python train.py --num_hidden_layers=9 --hidden_size=448 --intermediate_size=1792 --vocab_size=32000 --qk_norm=true --tie_word_embeddings=false --init_std_up=0.0258 --init_std_down=0.00304 --lr_mult_up=1.08 --lr_mult_down=3.0 --schedule="cos" --final_lr_fraction=0.1 --batch_tokens=131072
Each number is 128 + 24 x the weight over its row's rms, rounded and kept within 0 to 255. Layers, rows and columns count from 0. Numbers have three digits each. The size before them is the row's rms in percent of the matrix's.

# layer 2 MLP up, 1792x448, rms 0.103, rows 779-807, columns 112-223
099:100098134182155105164129105095126160067104150131122141180096119093164121122137091112144153112143150121142148106172121161132079131139131095145124096116108185150117128132117137162125131153112153141098143146121124112177114100117133073127077152116116105088059144120102120091112144142144101113144156116161075110149170148096101131093110136103
093:092139101106160137143142074127112112097128144134121122123135143134151118142105129139130136120135086175161134109160087152115117149140125136083138108114129111112110104143122143128170105073097157132090143136083110124120192100124127120128120141120159170129138156087127130136087090130122100142110121140153157130180115109162150118105158176132
103:140078159153081164134109138108148110099154161121112096133130132148137140083106125163149093129100139092076111190149163090132139092126144128138138133134122119168141144130162142110115131124118101107137147131106114155119098099108102124149110115170154145058138160134137151144144132091110127102162123161128143144156147166104177172169124114104
097:119116137138151114166163126133086135154146117143138153154116136128128115092086131116125138085151134104163157095124124143125097178096105103145104108111101157146132111109070099105120134112146117091111131126137110141142115107147162138124121145155102134128147091146141154131160117131129136135171136163116117129121126135137090129150130119089
099:139116126118149130157139128186153097101105105140156114120121143111112133140152141165152118120123169161127131105135141121145160164083081112147094151139142130130090089154135129163145098153151164159123113142148118098107117126093095120128124103131134121160152126131144147154119136180131125097091150127175132155135131118174186154147185141087
098:086108134118126094113185124148151088136080131141166135101134170097149114142126173129128136148102103126102076154096160134167121122129129136176128141141122083095145149171119106097110166130100131141136172116160155134113108125142110153133152133124150138107155144098138123088107141151135136125138128146103109138136149097094119110137149137116
096:105133088103134140140121107122104112148144121145123116108125118104131149149147134125103160080127092127156106152161131117115100095140105145112116132140123114083158073168106115134124141101131131161103120098121154139113136103161146167156181107144139199114099158105153163185117174130149117136160144150128117144109146171136143116133155138129
098:162155165141087127153125076144144131133158121061140152142136115170130146181145123142099123131151129167135147114099109148116125126133096115119153134134143129148122078091112146153156167116136127123159121138157112136112130148125136123088147109119129146116137108109150159149137131158130091167113141169146093131176110146155155117085103155107
101:117139104131181120119136119123132129116119145108131124120145131162132117104159125140116119101106141142173138096112138147118101146144173119120078125081167128112083143145120109148110093106132146073097133123109125146135134129089165101164075099150130078181106076082152111121122132144156165100138143140099114102156123155098102195136130102147
097:105099119172141149151165174113129134144149170099143144137154141145150161128194118098127104125166122108076126120122130128112099094128136126169137110109155141131114099116133167164141112143104133120161137109139111174102103098136091135139127140094129136131126107169096090118145200115134128095111129102114131158101161117151130171135106146172
097:118124134109095088137158183155115136120139117129121120135100101158106119122137162168096112134115152077139158106139091140126133172097113147127078119146171138135067137144151096128145127175107114139140164142119157126139161128125144116098145116133139119160125108124122129128121153193113127158174105139123120100138126105125118123125108160110
098:127092111120149098129137094149106136157125125104103124158167165126122096102114154110116135135130165143123118145116095145122126121071127131112139142124141152144151116122109121098116139131156122095113141125105099169163139114079172153125110154151124129098113115101134123126112069175156118122113114127144140096113127099109101111100154147105
097:155140124123135149128129109105133164120114113137120155146144131144139075131062078060103125120139115146120151181142140118126110141120124158172131141126119084165151094118089152183114106117135123138127086131095154107154140135062078149134154112128099099161159156124184132136114121113124113159123154153128118112139110070130142135184167135155
087:101098114129112159173119106110140126102131075144113121124132111133125140142144114132157107112135075142108117154110108098113104149133144142152124166107109160091123135125103117132101141099115114095106137149148137115113122148130114110135140157168095163120123139084138106141137153131128080113091133138113160132123164156138121151112073102130
094:140127141148147081152166113109131163129113154164103101125102122110146122096147147164151121116145155152120129111182198124099213156140141100183125117129100113122146114159088073150116095175126161168125122152083130155194105110151146110116142158134155095128121124114110113096114137142162135152111124133132106156154128153167149159151128134086
105:157112120148150178151111135133179156153133149112134091125128144112164129137137107115197116138107103151163095145098140098116123099130105101152110137150111174149133149104103139116152135138072118146134142166170108121138134144151145119147112096126068150089139138152070130110109174124149132118115169079146168132117144095116130141160139122074
096:187116184167107096116108137130127085119134135139124185124106124137128125084120144109144141125144136124148161106138100147156101130091096142162095126111110107162136113151120149133124130103124136154136142128106104153111142159088125151113101082112104153161086105105092169110127127127139124093134126105125095125126133132092100132112146106137
088:142102092130095090150162100124161142137149150095112133128091167100135128113162085154160162158122105133126094145133122167150165138128159154174105133102135140117125108151123172088123142140182117144125131118119121131159111132143148106138136167147158119140081167174122105134137128122139123095153130135136143121149149155110132139090111136120
101:190099108109162133086156180136138115112108078129103140167129105187159141113122195112116115120144140118129142115111146086142108097137149144148157108151120095099137081106143140131113093084076187147147107147070102153093111147125116128131110140106126114127094107104143145114108151118126122112120124112154118152118117125100107122143135153140
071:124140136134104116161113076169123138114122134119099107143130130083155116126117105111105150126132166129078139128165199131164132148108151124114113073176114107130118099112093171171142165089104094142135121168141140125078144133103158123138140143092124129142135121137143157135118120121152051120128070113138140141103183177125133126117106147146
105:144153134140180152141107145116117140137117177134158172119156141121127105145049190130117088098138105144080095089121140142158154111142093128092143127125122079117102105139147127157134160107149114089159160140055104143171125124118125141078096118128182121142105144111075171155174148096130117131133129070102153094124152133114120125127103111112
097:150102126105118098099168120155120114115131094144108125097142189161154102150146152088108147131078110138140144119113158136158143160125095146117130090119159105132135119120108157132128131148165127111153119097138117130113150189123091116100145139068111157089130100141098136130160134115101131106108099150145157123112105143127151121137131137133
107:153084092127181110125190130178100120153143177143144129118089139129085132116138125106127133160135079131199145109112141159141106115079132136147170083107121098088110133128121090117120114118113137115135121145138106106164165119161105111140146145112152133158143150142144110142161132122123110131114131085132110098139147125109151130138125148117
095:143151124121089081169125106082120080133147102094102082124108115065109132137154118116120091098127110150141127109126115138110105132076104089183123144121115088107122117112102132152141113140150141127138141056113091134110119087136157177133119086156107172124102224099119124115127152157158144136086111087132132085117146138131137138159091127132
098:109140141124135131117100128115083149120119143120137134099106092141154132117147116148141126143107126119150121152124129078093179111139100138136116116114117116125124101133135112154084179138093120137130103118127142108160096110137153150138118142086110124172097113118146137081115120129113137117115136098131105145121114111121089176112122153104
100:112099125154119128160124126091112086131177137103084133145163105156143110121175126143132080141102148124102074143107183095128126159145093113114150082169119136103076126147146112141101139133127113109098135117099100091125122127117108069123105169134133107108146114085107171113121142150109120089157135130146135121133088148164135092125120144090
095:095141133140115141113135110166176098156146150143122144122189124111093166167130127137125158101091098144117123130111139137129118132165099119128138129133154156124097135117104137117113129125117132149116131085048116134127132125138132163111116054103126110156090138136116108183110093135115124150112094131142140138140117095109106113137104117138
100:132129146118155120133180195106109127126116097145146103107113144121102122107168136109159111127125114104124133123116152132149137138106127135145142170122170131147172103146142166107118082119136143114145154109126100136143122112101159163102133131105204153123118164119145123135112196141132149100172116126131123152134106115107145147132131119134
103:146115130106132124118125156108096120132143122144138127132171128091139143097136123141094153070139150141125127150115109132079192119117111128102151189090139124089174170123119117146115103132128099134115138171120136108174114169112123089061102118122132161119116122144155155091147095153150139125145104143095185108103113156164114133149120110152
# layer 2 MLP down (transposed), 1792x448, rms 0.0687, rows 779-807, columns 112-223
099:175164128119074130165131122114122123125107126156068126148112130100119142135138126144140121152142094114191101145103092122110148127132134142083143124145105201149133116136155104101138134143121140143111127114140146077110132130140060134108104117129154118150132150115155134127096103104113093139128105183155125125099116122150089099092074123163
085:156126131166120139142123132140128142132089122177085126142107115125135101133127153111166137146140132109100163117127134140116118120082141103127110138125157107134166159115116131167133127103101133096168122149117155171135133127168152143142138132168143146139140127100125110110126129089139089134136151128101101094115148179111149184188162116140
096:115102131157154117089123108117113165148136126130156087129126143169123119153103116105116110095155142148114149167092129145103150118105113138152108080118142164108155140107102127140154096142099167098091111133127082137113112137142118135093127114111107130113131146102140147117146104148125110100175124147129136126117134179121102169152110138154
097:127127098158129163122103124131136109151154098105119104127131093099166145158131160093150142178093083103107121132108114093152119133089145112125086165141148154114147061129124107137090152136108101114106125084079095133084117121120154085116144098143144080133151104104152124122120156135091129155118128112106128169095141111148116113111149122138
094:158127103133136093143117137119167100074145065142139075112139125129104127118144144153125100173156118134132125136144150150157141134116146164153103141108083102168140130167138146152135085149168138133152114126142097101124126137131158135151125099102165124153090082150157156105116118131174152126138138140115092157145093165092075150095139140111
095:145168182107107141112140131098100100122148157112107143172136174124099122132116110082156133151169123130123139147119145125121161112126132153129141132143147158139116136115107121137153145112149160111119110173126125144145154136173109098125154104147080116150183155120119136156177146136103135112100100090135116133138106098186127056116137128146
082:092139159140158124103126120098127141118116112125125121146157107107135116189164160141091140140148143156121132178119107110126126192164107146113095164131116122170145088094130125125138125117103160132142080163127143142115151127108169116126122121158169123077174123135155128139100102151115100128110100152114119104149136141097093116145136170127
103:124105119100130157104134136125109091106157172138153109168111094097159150154172126167124165146103146105153087101133145093110091152100156114111154126148148143124130117127150093097099128078110117161146150141131136168144134102164115136160130134124113136145105107108147149138129172146105150163091170114123142118125118163087089114134149104137
101:097106133161135126125127133153116136125123104136100126151145113104100109142145112114147099112106141176148141116109133149127149097100175137083118114111148148126111177122090138132126169110130117093142093103135107140117141095099131127124082151137139141116143125101145124124127132158149090142073122074079103142105147097136105118093146146148
093:125117118105110154085141137115101096125130132132136189135123134099180122124099138126132124158093181066136115155128085106141119129150099166140147169172098118158106121150075108147110109097103117164148121155166098139126133147122144104121103119142105102145146127134097117167105106137082113135116176123120122135118088138123140100096125125083
102:070145089125138098120139182086144125145123131152154147183105182137074153145085120103126156135122116140135133116112118159118127128074117124096116135113103084112164084150144121143151162101130082118170169158094111141173160132122117116136138117160163120113151135089158113145108133119098194111128094123116119104128110077119110147102118104131
096:108139132117108076135122116110147110140122150118062164159087106124106102111143152149125116094067131107113127111156147134145092119161121134133148157152074154146129148131170110117122128116115155112146114090140136130110117135174133179137139099114144131142089091095120121151157081202069124118128145160156107120139133080137136140166131084098
089:132134159096144117154158115140106089085114127140127104137134129128130156106124142109132125143141123147103145114102089151095119109108137099111111114097125142134083157082114120040134142153128179128129139149135110105141115103111137104117148142131081081138132082137130111126153093089129165152109146088120133094125126128118129127144089109102
079:133147179148156147140139175125110113154126164114098108112137098105149141139141119158121158075125107113096138178081111135162131123113120155121122147118088119125109122095147178130149129143090084136109128142122124114139147133108126152169159136145116137135111106121137120121085178063109100160141112125096079109115082110114142143075119136135
096:114163114124103114138164120086137125146082100144156111115134122160123141158136094117135169153112157157153113102115127161113114127120093130158113160094130107106153132112148135147106166049128106120129087144149119098136171103152114136133169121125101170134141131145165162124144132129149144139135183176153090147134108161098155113082116113101
113:127121099130107115162111118117114108094104175131143108140109108136195134116144129066197132089142091084137106136111167130135118165121134131148151119119121161111139137122136083117139138104174076153138123121155112123085118092134162119135101089142103139127152157177113107146140088122103153157126065131123114103125089124117098114153099128148
109:132127157087136133084147158153142159108127128163160094142135129107116039122136120127112142136161155093184129152114114117140120131103118146148148149123117080161128157126115131113107093082110090133128124109114110152109179114079125084157121153157135164144135092162125078130106128056114153087088148113142136145135133160118145153120111102138
098:139119120141106138164139131128109123110163119144112173145109129106153167139148110160150122143097138158124117124159149153131114123127128147166179125103111156106153108120136119106119126155111168127108115139107156120155123106147128095106148130135123103116167127081153129149113152112115142183173082164133089130085117075122152146132109144139
112:152146142140162112122131117139139160088158124120132124109134145123138122143126112129142126131134126137135105144100129121143102099148133107101092108116113107148136073118141136128119118082083145101127096134158078130165125103107156100167116115130135114094142109165121140105141145132109122168145147118126112083142107139125163123103129165114
072:134115085170110105131133172104151141149134152107128123097097118127123118078127124120117096138129147172130104122148119144110146098155137111105117167135115128165129148114131171110107133113163168095112133107150107148165137126137115134136134115178157152160129130168128070136177105103105135127120158082156132183124125113134100131147124110130
101:088157126136153138082147090123131155150139129111134098110140110120137124123098121105162134150139118192102136112133108127138103099091129112130121125108112109164149104090125145164140163148115136122143152148104118133099116180110112138079133150160089148093105139109142152129102142156118122127164129126108147106131155129134144084106106096146
079:159099151115166123142107112109133107115113089151134128120140143143143157108098128147145130161149151139129184124114129129100160104097129128096075128135131097146116135134138131114132127128106122130111153175151124113134125176104127138146141165117098134131148159125149154146103130136133124144130117117193132113136161137095126149136082117173
106:114103110089145108096122106148085111127128117133101120133135113108091101122162151146108139101151097152134097149141077157120132145094152127106117116110179123182121147134147139122130139146092109127149120198128094154138169104118137093144099143133085131120129122130092116135117155141117163089129128133156115102151093152140121126169102150148
095:119127137134115178150185134129134147132124133136166165139149113141136123139161094130137159124118079113140134081146165152085130107095175137112131118164118119112141112159109102119145181132076110127125103127121136131111166166100165121139141160084121107112119111129119155117141141115135143084156159181103151143095098114121152175099122107139
090:129151156177138164113126136102139163156125113143113149063110117183149153090158137167145144133114165112129111139086091118130132142127096166135089096128167126121120147120117116154136132120119125110146123073110143114146112148152115103139142140144113089154128131117094084105145140102145160112135160093119116155184101144113113097082129120116
101:104134132097078105131154084099115099093100136131102160090101093130149160129095112148117160117103095114134121120135124127160141118150144178129170067155140144123126149157101162111117174152108147090108135135153148104151085135144107140110117095192144134120146171087133138146155167128158169087076105133135172125145116079140143109107082083145
091:151103145087135122109150127100092155148165164154138151136060102149105151161157122136109106102126119147145134107136104099173130181123101164103149133135171127153163151110119121111113155129099126122158140148092148121161144056113123163151133145134122123156140111106128138119099133122099108112137142111149118069115083096148187147075148071121
108:147121113066076154130110144115138120138149122158125124140126108126120154116121126127122155122103096094158127093103118137146155133129142106136120105125139149141102133126118117167108103113147092149137065114102140144161176174083155105119151153150147097140141131096168107168114122104151100117115144128165154133132098158120160134133098143136
100:097105140158109067158119085127117104140136141147131143128136164133109125140141151132149099160113146115146135078105170150107146084135086122132151175105130070181175105105165106138119115106190108124145136120102170133144135150129132129113201116139187118140104120124111159109130090108086104126083165110113133079169109137124170162111126113123